Weights of a small GPT-style language model, trained from scratch on English Wikipedia: a variant of Adam for these matrices.
Each number is 500 + 40 x the weight over its row's rms, rounded and kept within 0 to 999. Layers, rows and columns count from 0. Numbers have three digits each. The size before them is the row's rms in percent of the matrix's.

# down: layer 12 MLP down (transposed), 1152x192, rms 0.0819, rows 340-408, columns 96-191
# up: layer 12 MLP up, 1152x192, rms 0.0908, rows 341-409, columns 96-191
down340 103:502475497568530539452489498558455438507475523577487558530516478455544486610536479467469434489554525495511507445470476538505528519529558494492447524488464489565523531489537581447501557569447500488490497461481505466525558525461455461478445562445504431486478516453500528525521513487456514555
up341 093:546453501453506544548512551527509498571506561452506399501488457412447495501467515488497479475527505464518425514456529530530453455460534386530493481515539457503518517521523499506538520494537482589462531574452488553453502514558461482449580486465470409543521501512497504566521491433504429505
down341 093:410564529522542506467442543501472593524477551569446507485535571564469560514529514527514492514460538480506618461558462570507511458489501521450480528494494526490488493554468502480430460500527489505497449505566448470502455498467588505486483520584517552485442489475556517456429438546500543478
up342 090:473504483477504540530498396457503503555526547476508475485535455525472472549608534497481527488503430468478487492503554557445486539495542516491420595447483470472465516444398491509541437513576551587546496532508573474526507474457513515456485565458569540554466560580541514530415424427502446482
down342 086:439425556538476537493496569506464483519528499494508501480495538512548470537444462467510511501526504584502562426479422500549480486497513532525504468513489501393556563542495591450561517479482458466490516489539498500461494442477531574499451530524529575439472451456492520452469490525477528564
up343 102:483567449480497507539437524497474467459466506502488503516605565520449549467542506509558489571559491520527452464531473520448438494506517581595490489545530536418458548486422525581448522454534554498483539563522477465482493521457500476542473529457549462508541513441472481470520478494459443521
down343 105:507534506520501506430563454527484457503558569499543459506493525477511463555485493543572505456491492530467467491530462477456587489461505508517457420538500437524506488526529480490588488501499501527491488481459532476513495466466495498525495492544462540483488480493524503543458485421498448509
up344 083:452490502397507515506504546557461484524445480537494449501490492524531506483478541512509469553509507468449537485516562469479505486528609427510503496467386485521531534440449503535511505461478547502547478511495496483512419500483482488466510501495582499457516543574486535497515446509484515397
down344 080:505431455540431420560492514485504471555478518507542470431494509541503455419470591505509527489529486451497426443486494535510489544486436522442522525511553562532593529466523555515497510581585498456516434556438480485456532529495537506520464464495385534476510453474469470471517495449525506545
up345 115:485477525506493452472503473523509477490438503503484549436454475409514467509548510468531459479542506459468494568534529481446502498503544493511495474500480505495521496420510525521558535495565499527508504512516489454565478478578472461529529455540451428630509374478601485470551542439499464546
down345 121:496484477541477488505441599533401552533511466505471572563507595551440541518500540417462526572517486462549514471492441520504488489495512517467613503482456597476487491511488529480522470476400461492498536529542475526482439532518503515478541558415560532452507480494468551493449433501481444484
up346 093:486620511480549540529513563522576476515528451540475558481474533465483493512505466512555558474479574502526469558526535473481532545465524505525513504578454469455475415484493466464480542561545506495521458488436439520500489483545538474518451451508539412531435464488536572548488564520550475433
down346 084:508415491506574421501467413514454511471487573525567422501530491504482514552481536499502504513505532501543529581550431549490480434539524461491538492431546512437484515484455534582543545472482488541503564434484518431517452454532471518497502583465469550579525480574496448479470531417494530532
up347 094:493543545471413505487480471478455534446436513550562597494517536525521554500557479528496523444460527474506552474457524491543507491462493467546474492427505451502447451419442500471499548450495517462500523552504495470484582423485518536482584499424526518533532448520540551417604468474458510524
down347 092:561505540499489539506444425506519609529537543527417528490511468477564467446505537556518574463485514557483480499443496495549484484520506462523445470501450499440506574522465471557529544624460448559485502521516464543556552496559493475509450516453544503510504495535509550466517511511454476569
up348 094:470516533509493529456518498538499468539480423496513496506487562501461501459512563488490547510480455445482468487498571483530390499578485470509498455413509507514510419472542490487519542486531501544508565573435438428527432519566533478492548525486550509452478538482555489465519500550527456514
down348 090:497519541540490498527516476488551548470522558467479529527537579541563534438506500501560488442469542552528473492503508531505532450463491467525520498515538536476485479507474540489460463520535554470528416499434468476532488495579480594431511483513497555542510491559514461501560491501485581498
up349 106:519451481500482464527463490559433507531483574517538482429459532545473510422489548466613546551506441502497489481480465517470564524601540466511483502497492494516529510463443529517507470513492485539475553510449500484514518487438473496507523493518522533533561537508422518601423509424474480502
down349 113:477493561517494510510532565472572505437506550407486451529516436546466470491412516454460470496553442494477525537496468484530516515456485456538500479471466502496581478420498539487420489541546529427519486575552550546461491437511534519457545439479474544550412495508482484478551480425519474508
up350 090:534488495412470490524549515451490406534495515516500455508494481413517452476477530498465391530468544397532448507553499526477535546517549505477542479440407493398514448552500489597448556537473484531462436465487441511509495458467536527447507474490478448599533452506508487405540496506521500560
down350 085:541454511518458447486502549591515519458461483498562482539453417520553478496494461530507543515549465578440447508448561498496532540515518528478405518538463467544487527463493484480499477505479493546519576509530609437530518564492488460537477492512491542502477503483512559518559503468403447508
up351 092:467469525473550484525444509455465499523510531501499573408478504508519525585530496493474508507461460487483442496436500500561552511504480474540494525566505539546557448507453469513585574414480513467541448532568438510436496489591505542462497509496435420500443512505545490493550416478487460478
down351 095:492544513539507540534536485479527507492453459487465556497543478437533511455486544484497541507434447439480472515503456521521455468480459480480542494449543534451510505488598457473523445554429499512576519502461548478534548449463480533550472457499576508525496572456459520423439479500537420524
up352 100:413485480480515517436513497521478502565499560611558530510465537570477494492501482475490509515461491460499413506474499478402485502412496497530486522465545505503483458494539638491582494514473452484439507525480468486616525437509491512506437476461523501572441500473421531480477543486455503504
down352 102:447466558510489509559475447454546512479518488501504496476494529513508539552541494448516537492530488504518521504482522545494486482511582478484538526447514507449579522524517473514459412454420465505525518405452521578487561524494549385488489453531569413474457508512520532495503490529528476509
up353 097:428543485427523505572581561499449522475467524528407524530486468474449484545560522458472512518538459393540378493440508527539558595454475503552492501517496499453505447526479493520556468529506506461493454483490409526457474503537535526579529444559489489513497530554462514454501544465478509530
down353 093:532539502465462554466527449532536450464546535523548490489444493503553537511466483518492452484452490526457595543485384462561434504565554545528631554487445524519505540469528581537459448470500464504481509545491536535526480470485523480506437485470559481457534449452492499585508496572550498512
up354 103:545530419495455445540550543496496452549478513462437484562530562500496498484530514475536404505494491453458492481484607571490479518477470498513581461517460482427456484555464558526487491524493522492479503545537517460496460497563464544486563473460476443490484558595503452482447569523521526393
down354 092:495481599497456534463442517424530465506484553437570520477506451415542498476459506472545548564505530547547524477503431476498516509471516479527488473505549564483506459571408524523521528473514516589503472518470457501459547567515398499527492555504477511516491501431536490445551458443507505514
up355 103:534453537540512431545409477517431559491439532497558432504510600496540509550534488451543482536527487471480519490557572496448530488480514479547528552466536481486512502528528550455436467458478507540482549423506463502481542469475582499459521456481490531506480416494488526470475487571498446558
down355 119:481554541450495568474550506550555444535514478527498548523447429451478472488491470458500521441481517463486503480426542515523431512579409510539491484444490511541538538451430540496506482484531543486517492513550570452508497517498511510507491508455482462477487579451410484511479544517561513472
up356 103:464455556499489454517522532559454510548435497436580560446489475467502482459527493510503520477474452462514493450553508490547426551556533494524506509479475541446492504532535495530514552562481478547486547441552370492557473571461467543531483504478468540471484517499406584539475560503493468508
down356 109:470457447446532519465521505527588533439486527545504496493471471517536470495424501409547486506464521527475468480491526513537496425489560469493445461477493490516514477467470454599539487564407493550570569532531488463534465467491422485539501455482513453464495549561517526492501510532511495461
up357 112:484524501508521482446564551519473510453465554540537481496491539546518580540478523444460460571506413476457517526473469547499463518541547500501507512477534528449462457463457528496528466431471591516540582457475442459571552529477528473550521413468416430483521490481436489526527542538442486484
down357 115:487523596539499506482433495520541492578413487459513431474485485465452480457537387519493472492520500511441521474496448481491506517522496449539410524548528452435437482417544554524565411556545493424484509521543520495424464457486534546494529533530474566519561504485501536468492449446442497582
up358 115:503475521493486496508450512463497479477455505518465450359555609458495527474509526511509495541540479480425510523506557523469486465487523440496484555489450409477520483482468536472474474524488485499499512455594526503509500515459542515513463512559443485545479512542478511453508451482508430497
down358 117:488536506501516451485548447515483568448436490511538457480478536519480470534496485627443462482487524520523478498470583457450543477523464524473504444467457509498513521530505553486477509432487552514524470423436477475434433470481560528518525469428474556542522532527514540514532430496528563557
up359 118:462487475456573511470540471456455452558444497579488463522456472469515504461465534448453524497492536500473440452416522534519574592513491501489494506470470533470419443504521539514537554521487509515480464537524503509555495466524432580518443482539452487509461505537501503505510502512490504502
down359 124:534526488522449470474491513561531466495475522470500517479499572557535440478565513518604530524554510547551486535520513480573442498460510531489527532515443532478443453490459463503487494512584452530550562553469477552516484496471425443449532497507552524430523481481534545506518533484524433482
up360 094:509473536512514494507531528417467524566513511483515560434484497451547521468498494464372420459505524482441467409445510492477443505494567522566541556507536466474504512511465532537435558440463539556446527482559421458451532573490466519440504522518514455483508523548577473451466493557452507526
down360 091:446509535482444515484494400477524560505556509478454488527539437528521420495501434525508438426584504570513558459553475529445557507510491466504464456501492542448483498478502493538557539528498442435441449425487540536439502544544487497552433537467490529504573505446463559537472507556507521451
up361 093:472551505488503443493463564532551565449525480499475530494438585493439529493566592435475550477558476517488476518489517449523490486436493485576449459496449462480419522451464478506489580487562528573422507546513511486593542512514545635476469491412496539438514457475478544464464546463530509482
down361 086:538523476490563471534471487453488465543524574481479482540478521498576412529435424466427503526435509499465415539462487574513471460480504535462531482509550559576518554530501505470537500557459414456534489499418452523479476538510500507440489488516494476479518456581625510499509436467484458509
up362 095:546490526557480516489535509499517460558539421527492527445556560572518439437485533460526464486521439477484461419500410574459476498464522525513559470506501505499499455507417446436487634496484483516469521543514493471562420465456506504514514528457475407445467469486535559495483528562527494521
down362 091:454500521471458497501469500457496495553466583515460581546454481494510459510546482482443529440432507526473460531508466484390554479569504511449497467536525501496449494527565513520516487443566535479466498480503533567455537508498511491577488533501504537456525573455510492505524501467441504469
up363 103:459498487533445428477544476486453539515487486504522452464483510558469526499546524451525496535506503483461451532497523501421479537529472441468483495491421479468489513487473571506504522480555488620510496507546553503499403467451504556497540477536519524592419478606455509439522493452503522429
down363 107:516457469482455477471443485450494471548491517480570515507518512490553475505511422510543573584522527494526509566540473494459503502494515476498519573493535451424621464483430531471453482452437512490530477541485428507512523543543542503538516467510545468473450531511581501534510474541459454532
up364 097:465492537487521474492467567548591523539506486493466557480515597442536445529501524530519556552452491515514501477400486528450499512510537496510494607558477477513522485515466502515547465471479525516427488478534517396499519467523482544507536540531461490472466486525494503543453533498453428492
down364 082:516503461482533547516447455462521542504493521527539519527461418487538488506514461483566424477503576476473532480554474459540423522477448476474503561511481519501506471430542551480443569472520511545469508466488453528523418490456466467474496416448434532500504446544433536519469488496522494431
up365 111:441489459473510485495524540504464489535505476472482513455460471438505450510483509464507514504481522448477540455517507469424489476571489509521552511489494425476493502559485537510555482516523529511528508478501539527433526542528447476572448500493490563508476462482432499488462450493396443461
down365 126:455486460403444427569502547485466592515464552485574490537525505475479537526537511399474454495489524479560505456499610543419462498491429519461555441478450583412540475547529508465475497498432501511512530497526494491509488466512492538506487473493433569540487462496536516484487501449539481487
up366 094:551556505469513544479490544525440504486523544531495541480464534451506500549503444496403470439470481494491460500393540469477458521470494405522459556545533458539455542469456527514557476539527511532486493494471491540432478375474551511523504485511492554476497496496452531487476510452483507392
down366 099:573453490477493443413495472500497476505532486500534524569497499525522551443478521509635485501541484534482494525513537505543398456590582469525534535518505588598523511483478464449417528529490451477453596519527527487512519521531468459483532444501526511497466457511495528505489448539465477474
up367 110:469526441477443423519537555474425513537526593507518490479506499462467501524463573478542508496396431475498453568485490470476490527492510530499535474396497491491510449401509525494511494427471519556519522531421487447493463444519470486524495474489445489521439543480512615547539519446570439439
down367 112:526568482445477532518520522495559485598507414514412526431496503417515505474532481521508552494500467493506472538522498542488562473503476455548500465489444433582520512470436497589509531462513488492501485479457516535515486507506460445552456497484493505499583455527475489505510435492449445525
up368 097:464533465461523487474469489502526375488554542574492504417500559528456560424518525483476466575493565457495495509485454540465486448490495498563496459482397456529467431554458523558584455452529530510458531481529553481475487529570469513550438492555503421426490450503472513447532545526492460501
down368 103:448509509513499545565531527471479496494453534475521496526586435465498582548532435417507463458494488515473553411433504527534464565529502464544461523509524516474535553512541568469460514554489499451534502523492496437477452477428545544492481555527506443544445585487544483488501542485435499501
up369 104:474533521426479501505476475538407504529489541594493484423571495503459517488525465497484523527434501511549413512521571432496524505397505526499532452496447417534473469462513585428493538526585466483490532553495515415551466398520486568499461479546525479531531453470508588457547460453562512466
down369 111:512465515550472503528454506462460486466523529433470547533482427503527498626521446444494469500499501474534489474455438503531466556516483483536451421502541481493506467528542491536496523569464529538512412519504462551497509522454566571540506486549543554450462524484545521571531532496405542511
up370 099:453589569532502473445546478473467503516516461649553532547496533550475513472497456485441555481505544427496453467496492506538526501468511471599553426499512439481436520462506514587516488584492558514463561484477506439488527525569518502524494482485498433473459453539504515450480533488489541473
down370 095:486546480494541461501598466520476487556502519481487548442420399482495549539460540475535482480514507545505502411471516489511497532421447553520547493537474452556534498551548486436461544497544483524454487449529537490531492493487500552441477544530500520525487485520574542506532532481472506466
up371 109:445526537464554502473488530536475508453447545469440481458513468522473497533495459525500490529470493505489517498556621442479489566497518537529478524470499441472460490483444531597521494464486518546445588557500555447524519487510539511477477533535532515478541481482440512404510486483548519516
down371 115:509536524491474544531494461461547429578539555517515559514428427464534555498442482486498514462496494524447527503443525506529416521531511500485450437470542556487608574536507483473449546554507475487532485539521481450485456404513521525510452472499470488492483460488510500551554522422505458496
up372 090:508595413415488543500515446535488462481493485539522426490512569575483559432581472478451513508489547446529406521499503459472545516526549419497500588402485489472467490542509558527521490475460503554495514513485468521567525427486485505509541469481485484471455575528439504505549484419450450515
down372 085:464474529513548439494412526484527503511533569432493475500454528501507513427503468482487515483508505474488503576511415512456499521497506568538423511568443580573533534532510469506463492517535415521570488590506496513460456531534522529525480551469515468526432471451471521476457481630559450485
up373 104:425522496489516471523469544481495496475425518532489525531480551452438528406568530487550505494542483494417473464506492507497525523545493470548479505455487507482548475489445471467486484556462539535473513481460480547497474521456505569548507525532456464498455533551391539497508567496455510540
down373 100:514543518516461513434460504582552478424462470537450453482543417512485528483454526543486484471445492528466519569491516498473483504474517512533486442520428453557377478471450483505483495542507488401524522525555491554446512493527486474481490505513513475509495477499484545470584490536476420527
up374 099:442554442503424501544408528516427506541538516556534495577480519416501545490465455492456522502423536394485535547470506525501544511493469467455511469470496484534480494494530535532480475505486532494461478534441457544450460531485556577576538532510508470506494505517497525442507573488508523450
down374 108:456497491562534558491526517496486495516460478514572507493525459521521460486540510519478464527474493540449485535486513487482483475504525520459488503538517534452511483520452433477560504556474510578458565475532506556514462431498485505428504397505533506501442503501487538569548449550568430508
up375 101:482596545379517521567479477581541471505453531536544461495476530502484516466532492513511519505489480476510526467508491453519528451500509482502510448513501472491556523400436490410515480511520610523439543471507463443485484437486491485527455500585542461586491488530428476497545464519514507576
down375 103:552497462527493490527483557497462469492511457494463488426500482522476564447498468460465474436454443434523461519568515553412530494464466556548581523480453539515497501444519472490522467465489481434450517474505558529534476537456455548474519498485461551476494550495550466511515527490517486503
up376 103:438536436533460508480556499542515504491431542538484501421551544515485502473561417496522530461487482519495459432520543527468489583571532560516506495460461397467510532495564544482535493512465539514412480464530574518517480470449472540523556476487451458549487535527464458528513485492463477512
down376 099:562498561489549424529530512558560512487519498453513577503365526513503483492549539504488428521534582434496500446503478461531494437440506522479490481499551524488569472488459491532457466525465516472450487527426446493564531439508586535556503461532523533475503420488560444523530563501440500532
up377 099:496554462439513474487436534529520519513480535561505545559495529479456493504492560383414529495503465464474473428487515487529497465487492590502516515425485540528519532561481527522553492521476473503377494509529483481456485477491531579519486511489468479555509528525482509480511497497534493529
down377 109:533348499547493473484554421535492380514515503463411480380491523561445513537523463596565527571456495525500550503523454456543555484458429425529506566569519509506468470455480542433533506467479504546516546489521544492433530541481516462484553490501526486450487492535566525470453494545535508458
up378 097:517567475533550428499527462617463483550494467477421578523483539515474420483487452475519519540501490451511536472483504488489483491524513498497544568517452514490411380471494449525599479452558531552521559473475494561508525483543409490476481438479467441465488502492496551499496584526462472517
down378 102:483432514489489567468489519466532450494456545533603515515513478481447538462463478433478446501489491469488552541474478521471511524487449456503524436444458493536572522497543512485451520526429472435478423493506522435489425461426571525564449497567478559481522540463553512456443444511495477467
up379 101:506469564504539490491444578473525497531539455531504544543517540473473437505532516470475473525495481494475498467483577547501478473588519525467537561465505485465488542421517517525506507529399492567466480512529519433520423482472513587450501516504570482477441463494572520498509432496533489521
down379 091:537528464522524477495534519483421522476380479513482555532454488488544454471527501471543484402523496480502530483470497478574462496533480557426567475480491531517543551545527511445463507533464453545476536488488509519453444461496469487532507551383536538471494565478523510500518522488534531534
up380 103:467554501458462562483528456595462457440541542501548482468513547523491444492547480517493477520535515470507468505515466529394493526544510461561495546497484503446431455446480508537445525481540523498466512472519532400571445413492462467547550502592539455562511459487544476585435477499417519488
down380 110:537486410511425530478471466548547449447502546494439457456553489477470509482456446486486600553526524510515488482515566442511476506495470549512462436480503526502485427497496510465527511484497464516565534606517518490485488536456547539417530557495554449538474456416545429569436504488498449513
up381 108:488517468402549498579483528489491463465446599538493469501538518512394488520580490460478462530479559423529458503484425506467482473482533510512451522394484571481562553539473521491509506484471509503504541576511474477503499464496574546552475519571480526505521556464491511515469446472545452556
down381 122:553599550497472520473460430466453483511532463549474541492520523543559530501517479541568502481512464529519474502438440510448474482519479513534605504554578501546487476443512451523530457464510487550491540491498531459586575516512452513472486443450537482506528467545513504453519520449457445473
up382 111:445497533460461456594474535549530494478498521515537545497498538486494502451491490424521519456456471507502500452464526520528560568538578510556516507541506497519451504517447473543487555521512578500474560448542424480495471504586505473478512504501480469490488452504546562476515545502491559495
down382 109:481513495479482556554503547449502471467469511533455520548488559461485432538452528398506476453536515459496502521442516529584466471433542501515464488513475580519542436557524471459487497508437465495465509514493560478468437488465471508458448472516555464448571527459506554549496502456532481561
up383 103:421442499514465540468523555477448414529468529566556483531492480533511467508481532469510450501496452486548378489476499547428475549495534492517484578489515567454428503531481510533524497510506532542599531566460521497509433518522493437458537430500476500445460515498473564446495535502445497491
down383 109:508558541503491536475506493447486524450533516501500420557550443476527490489482544476515539444505523555529504410449598517527550495478556466565535467548487447496521458490517468491458536483528514468440467498498512522530472470487447427505476494629413541523524522501555474535477541540472476487
up384 095:494468556467433499493521492532477517445485435504513544407455527521557421495527470533443557485421475514523488453499550473512557500557516511492518525515496505453479471466382530489478501515551488471560484528534519514525501511450536498517500512456392507492485490480452517508464509479508452428
down384 095:510479486536530514461523458606544505515480460469510477527510514489465512506488526507465572448487517444455495540513490543636464523470488417548484506494527412516480516507536572531505493502480516485473530512513544468505490461509522443474539444513496503463448532512518459446548412540518492451
up385 107:544467496474468492420478577473512479539536490527507512478526453512517525515543464456527467565430421501488438518523498450412493499493566511481451548453539495458546591476501566532519460544486490563482540482502500487536447517506481500458502465521483442591495414511565489542473492416516485455
down385 106:562524500492566486541547534491501551420473519449515499496558521465479445540516571528471499432484485436510455509484494544462500504474501561500476539592444507456506515491539436541553492487493530474501542541460407503486526574510487518592450453483477493462480545475440529507412473557499482586
up386 098:508560567503465525440540517482463478519552534530540436483527506489463501464523493486527497545506501502517447513441479576446536515514477532491526524523405491503476502458449513464564514488546482545564462559472480481558456488524484481522482436473470481531449491525552570455474482485497458464
down386 094:494504448488529488532571488554514476462485518461496472497518486510534434497538483429532585515444518462473563505564491520577472432497487449504428518539482491532466511485472484489454469485590503500536509585548513474519580489483512453456476465493537463471540510487465415511497500518531464469
up387 084:460512539443474545486563497459484526476474468522478467510436532439467555486514536534432498505505457521526548480540532484457465591553524424502515488554466513422548467509508496507542517499477530499414523548447542490506483534470490480473476504472545485504426502547485509446480472530465518467
down387 078:488384579527521466456464574500503483504549539512507577555485452560534531536513480474397373480514474523462510476483538419487497499471530510579506560440455521535549521544505508485476509434502499488475469530523409504474469559520464532593511481474446530505524455472459537501522461445432562525
up388 101:481461482464538480584498628475491478480452578497500462532535566421444512474517575443457458493453464471490515526482493535482468489543473462568469461459521533520500493541538529523514531430479526527521501514562449472499424507494496405567510484464501502513526475487505501572511514448426462511
down388 107:457566524441486540465524497445550561476464541450487576437499469490427449563588476482430497472507484543473480505538467441541486522478521528531448526485449447514450477582535517491534473554527507461523481550463526502427521498450480472463449395558547446519504533436498523560472467506426512510
up389 109:570523524512511478465494560502479445511463567546460428518506577506475571475551525453444529526529475447413474432371504534464488508542506479580527476480494491490481438527508538476511542487488483509458518495525522439510507481524523552509466422509494484508466525472540493517466450480541531523
down389 115:512563510530522491510487443487512456493553469461504540497538529515503429573487495419512554547573515542447445499468430469504579490493501468563462540550571548397475454480544530506482456551497487512526487516524468458476469512445530554521468513502592507470496474500501442553515514491507484519
up390 118:500562527424507478457558545508515508577502555506506534434568493498431491486520609493550532495471447448510441534460473508524478494502506511468521559433497464499408465461463502469470525457551518491525555548470490419525416448504422481508500517559471400524449462458527578434554504525574520484
down390 130:496592485487470507520459550500550479567494466471474497505501527431520452536537492496557563516467449427479456509445467589447539531515442461448545427469501498512518443429515533541505544464470498490534531561464517562429458488425509476518530474510458481468486539475524527477600519528543489485
up391 088:521538486518516482445532503541506491500505545518539452532429486477522533373521536471434412501466480409526544537453570528519445499493541454608551458436446489512514477531521575561502458547551584522477450545460486478434564520551497471510504472476551534470503519470489502483507465465537462500
down391 086:481533529534449577441475502420477429468566461556495514503495489506431513486472550421532575491474515495561484462575466447523475442618528467488447507538523497507514491539516538503528480475386441509527533502540516478411504510496447480456541532520514549507454527512493461556547549511508477526
up392 115:476457507500492460608505552533463514504471462520596478524459530483479447534510525485430483454452529447464485430448517462523504503462511438585491550521505508440527474508467547539552501464514527503512557458538558474524546512557554475519494486554456533507499542526504503451437557449441448513
down392 118:457546479511540497554511479476530537490470524450482520471486550547487483509469490494436520515518467448473508524504481525516499513505518485478506557542435509463488494527498492520495482567460548504517452518561513464537448498441480557506503461424581447446440496495528510472484474597485345559
up393 095:476460513424433491497487545523464447488498494538551468553465473504493582482471480500469448507509469455514443503438432513532535473544515553534418525483527491457481508429427489620501527469491478572483506525529497477483427560500534524485556496507506460491463465562503517490518498516474451486
down393 086:553534490572489484529438510469553506471482560509453514529475541489515472527580518468591508444500540569408526511515501472437437473492529407502485458445498580449512499526469488556473550533526535501472540589380531506561485539493504563481448505447450526490445504418480460490489538444514491515
up394 084:528497497477496457486495601438496499639499430471480536490465514470567498527494489533495515552497483516481485468473504407536435501499509543466507525445559501499492500509443598516482525473493496532417522470487570478500494486576508464464497473528453497479472487545511534491433548511412515455
down394 087:501478521549529570502500459506506540455458547496463459545432549475469448478511562518505504477535492484485564504483418574544532561480495473514492476559426513445445539457495468480501425535530501478537506504530508519443598487461431485461459469523514459457463522492461529466551441520565490487
up395 106:482504479481493499499533495542467540471502436462576445472519494463525520472508497442478450502518510526464511508491449534477502528500513509600478468476445445466444446536445525485501471526494527648526496475514485512551417525469437488546538480579483451613485477524474480544530531442454553459
down395 117:529540528535542479484518506470498492554536501501545555511496454404505439504538489553550516533573518459427480482464511478539467500533484438487433448541546484522510434427551525469496539460485514591496523432446485527450496496522485484473496470497578521466506520521549494529513505514447430448
up396 089:593518517468510575492429521536537458549508477470513508480461490551483534559471438472460529507460517534493499457567472473502570580493494510465526495459464512424542528479494495536466520523474514446555553551414483465501519575560473485467478453516533394438519446468494515522532586434494431466
down396 081:464488477481554491456586512432506562492545492470436533418596577522445495468500481434535485499515413524524507475461532547484432473568508544536363528532518544546460473558517444522525492501472533585488510423540499533461429523469545510514502537454486545581443530557509529492451483443488513492
up397 088:459508501500542429591480505483520466433521576495498525479539520467516469535448489485510413586531542541427479482461518448468512494512567483457464461476473461525601518497397530403528435478463563551450447516515450531513478467511470501541517508508473480468516463573439470539544514430484514492
down397 080:522506525532469574445506514542475547543507508466518476464511468542529517470575524546465474454449442471488490484481470533472473515503466476555534522495447462556430596493543529535519545493541450487521548428532500488528493511579520483459513447404479436502481534492476543466502506528495483468
up398 095:554456457481555421422475470623513491497552534515502530503424522468541495496518540536471505497507480559438545530506526492534550514492477476531496537542492439527465490529432588430519569486531435536480535440498516406462504532514477506537506475445539485475483446511499480494501502512507480537
down398 084:472440473415445554578459436458492459475458417505545476492497528560502568501518438448494481511501497471541531480486499506466505580512477470497466544421505476546568538462544459558572539532522509542454415495504548535495467572416444449411488501525601459498491572482516489475547516444548502530
up399 107:514531429496574515468516474502542509570483513495494483501429469477496525476482529431555516502540561451527536504538561481508422469512538511474570464544494441473444534436482443462560443467485501476472556549541504469584509517547420501506472478534429501550471502493500457533489443484506456439
down399 112:430495562536533580522509546463510534519502512525451527526485525496526472517531461531539514450471483555516485379579492518566558492524494473441474446420513560449519507559498486585515536559465516479511493473480489427459462492504501534537534559485552532456470528490515511481472580386474465585
up400 099:500543480468501447555495550535452409459475495523548438493534585476521551373478446424402525503447534482507460450553500501483500467475460568567505562508485488544487529452513507556503478464536522449449540445443502517495493551576495499531486482504509481526493433474510528512458554520496477525
down400 102:544510474599441434404528473481512503500509464502488472528525463520551394578522544556504471571464430550550472500497503442521442490539486529485522515533542505525493517463463506492539489408488475531513469470479560515534540521439527523511490529463504534549493539494477496500509519535522485510
up401 095:450490541516410488533486534491497529473461524477527530482529560519474528497528540428471426455556491568521547484535528494531531549476574457595517543505480513494535479474496483501449536476540481576495533497472465494510501511463472458447457505569478448521506422509515549481517526519466469528
down401 098:518498469483547452497479522564562481468465516473427392510514533547503416561510493500463541550470568449445472496484547453449429486495468495447436486527494548459443560531516512503519511587539469442552435539516503506455488565530541521518542508457512494504540513471472485472461525495570457528
up402 100:490501571488470464430508543461547485552474514504485501532526510535477465496523496473491512504510481479480560495480484504469484481465535502412554504523482565438526408452432521525548511440456498463547515516536505496555483487537502574474526456460518475497376453539552542509504454500496491485
down402 102:469460519500506458488477485576508433430510534498494474495543479485505477579456516575498470492553489520520490588510442449495509523522466525566480536480489541572466564438515525467499544522581501519432562500487562446510484455466482449528489523469525542535517449456533533522528527495532442487
up403 087:502578522501530452478466490494483517530508474525485495495519531472524592469494545493520446518491454563448548478532551456496502485511526470543549436552542486541485456464479475493439519492579509477446478421455439416474520480521463506480479476517543496515568493475557499475469485500518496495
down403 093:523516522556506548524453461525576523475458549512503493515479473494541512477492462548500525460502455502499537511488466519486507431497485494522456563508422447519459556508544546503445532448496476448530521559548557521499454485480493507484507536506523483539480493510481399512486579564456455526
up404 098:519599530450519447527460537567491534508548498477530416468534516501463459493569523476503491521418455480503502443452492514544518418525585485463549478519532509475476501442523534481512473502530475511475524485457413472510471512510517514492476538513521533496470483488440510488470533553524484385
down404 089:489477418532505505491553461483491553474547498517550536494457416464472501442477502484532525485506523474529428511519468481550546497431527469537420530530508491510492531494455406461399514538482544582508607525440578442549567550496492471561529459490506459500469500514440513589510498556498508497
up405 107:472517452457514489519526518442500507537426515448500504502493493467426551460482477453421429507560428493513462489470555511517446530474522446612482525494476519525470539478525478545612496529498575521477456452556512584556511494541452486521451494533475448537486501446532521453494480556495467462
down405 108:461426472506505457521454540435585496424434469428575529438528434527534512516515535500512533503473491494488560513524472532543507477505468532427464551490492480473427489489456502518487541508507526474551499531478519515554457514463436488478558478463536487494498500472469474475528481534517515506
up406 086:480454452526557420514406428520572551544457541479483444492454463515489515484506550459533464501497491466460517488565535486607522495500513465458542450543474506502507500504475487537518576526526535480479536403491473390483526489541529616433453552531518557486522394513460540494548476558496509594
down406 077:483557540521479462449541526454457479518475528485524563448503501454489538578531500487405446551459470464509564522454459505468468517493461568516518444432528555457447503478443454537639465447417505553517500557486509510515509470441459442573518477478538408449485502468592459558483505462471454454
up407 119:490523460451503448497487496507527433501460517529553475527499528466459602492546487521527500490472516460461411525550515451512465500458607481561549446469466414508486489517518492539483470459518547515458564556554477434469450515582408465528501430554509511530569447495436464475468498477513509541
down407 120:501538469559534503540539498457502518476485513471612532422547491543539463517475478532476520517529429513467541456541538598482487477488458530467431541444525512467487436594478489490507466494552500487499520459486484486486502462482538543551422468485422458494467548494538518462482493541518485438
up408 113:441535448426485480526537536506521477484422493503569480475558467473517514466501506497492500558469444527513474479488509552513450501516527453546439502525460536532451506512460456502500445414452519530531508499596404510541408546503426525489486540474506477496508506533476582478479547518433455497
down408 122:521532573496534530472477453457493491459545521498465532531513429467561489598526569568520506459511587542523470506533481510593427461526461521527466386428494521491498503436502471572483451508490566500483480489486494534502454421478538531494465503452439507453495449584477550530526540474480560492
up409 092:465513501473518412530538517512560486496488540461484481518551602510505531441545495514491554485527488400452486440528539491597474517531513509469533563423463545475537467411502463470529411482475559554436515497506448523485466499550529473529519506464474608520511514445438469503506402433542424540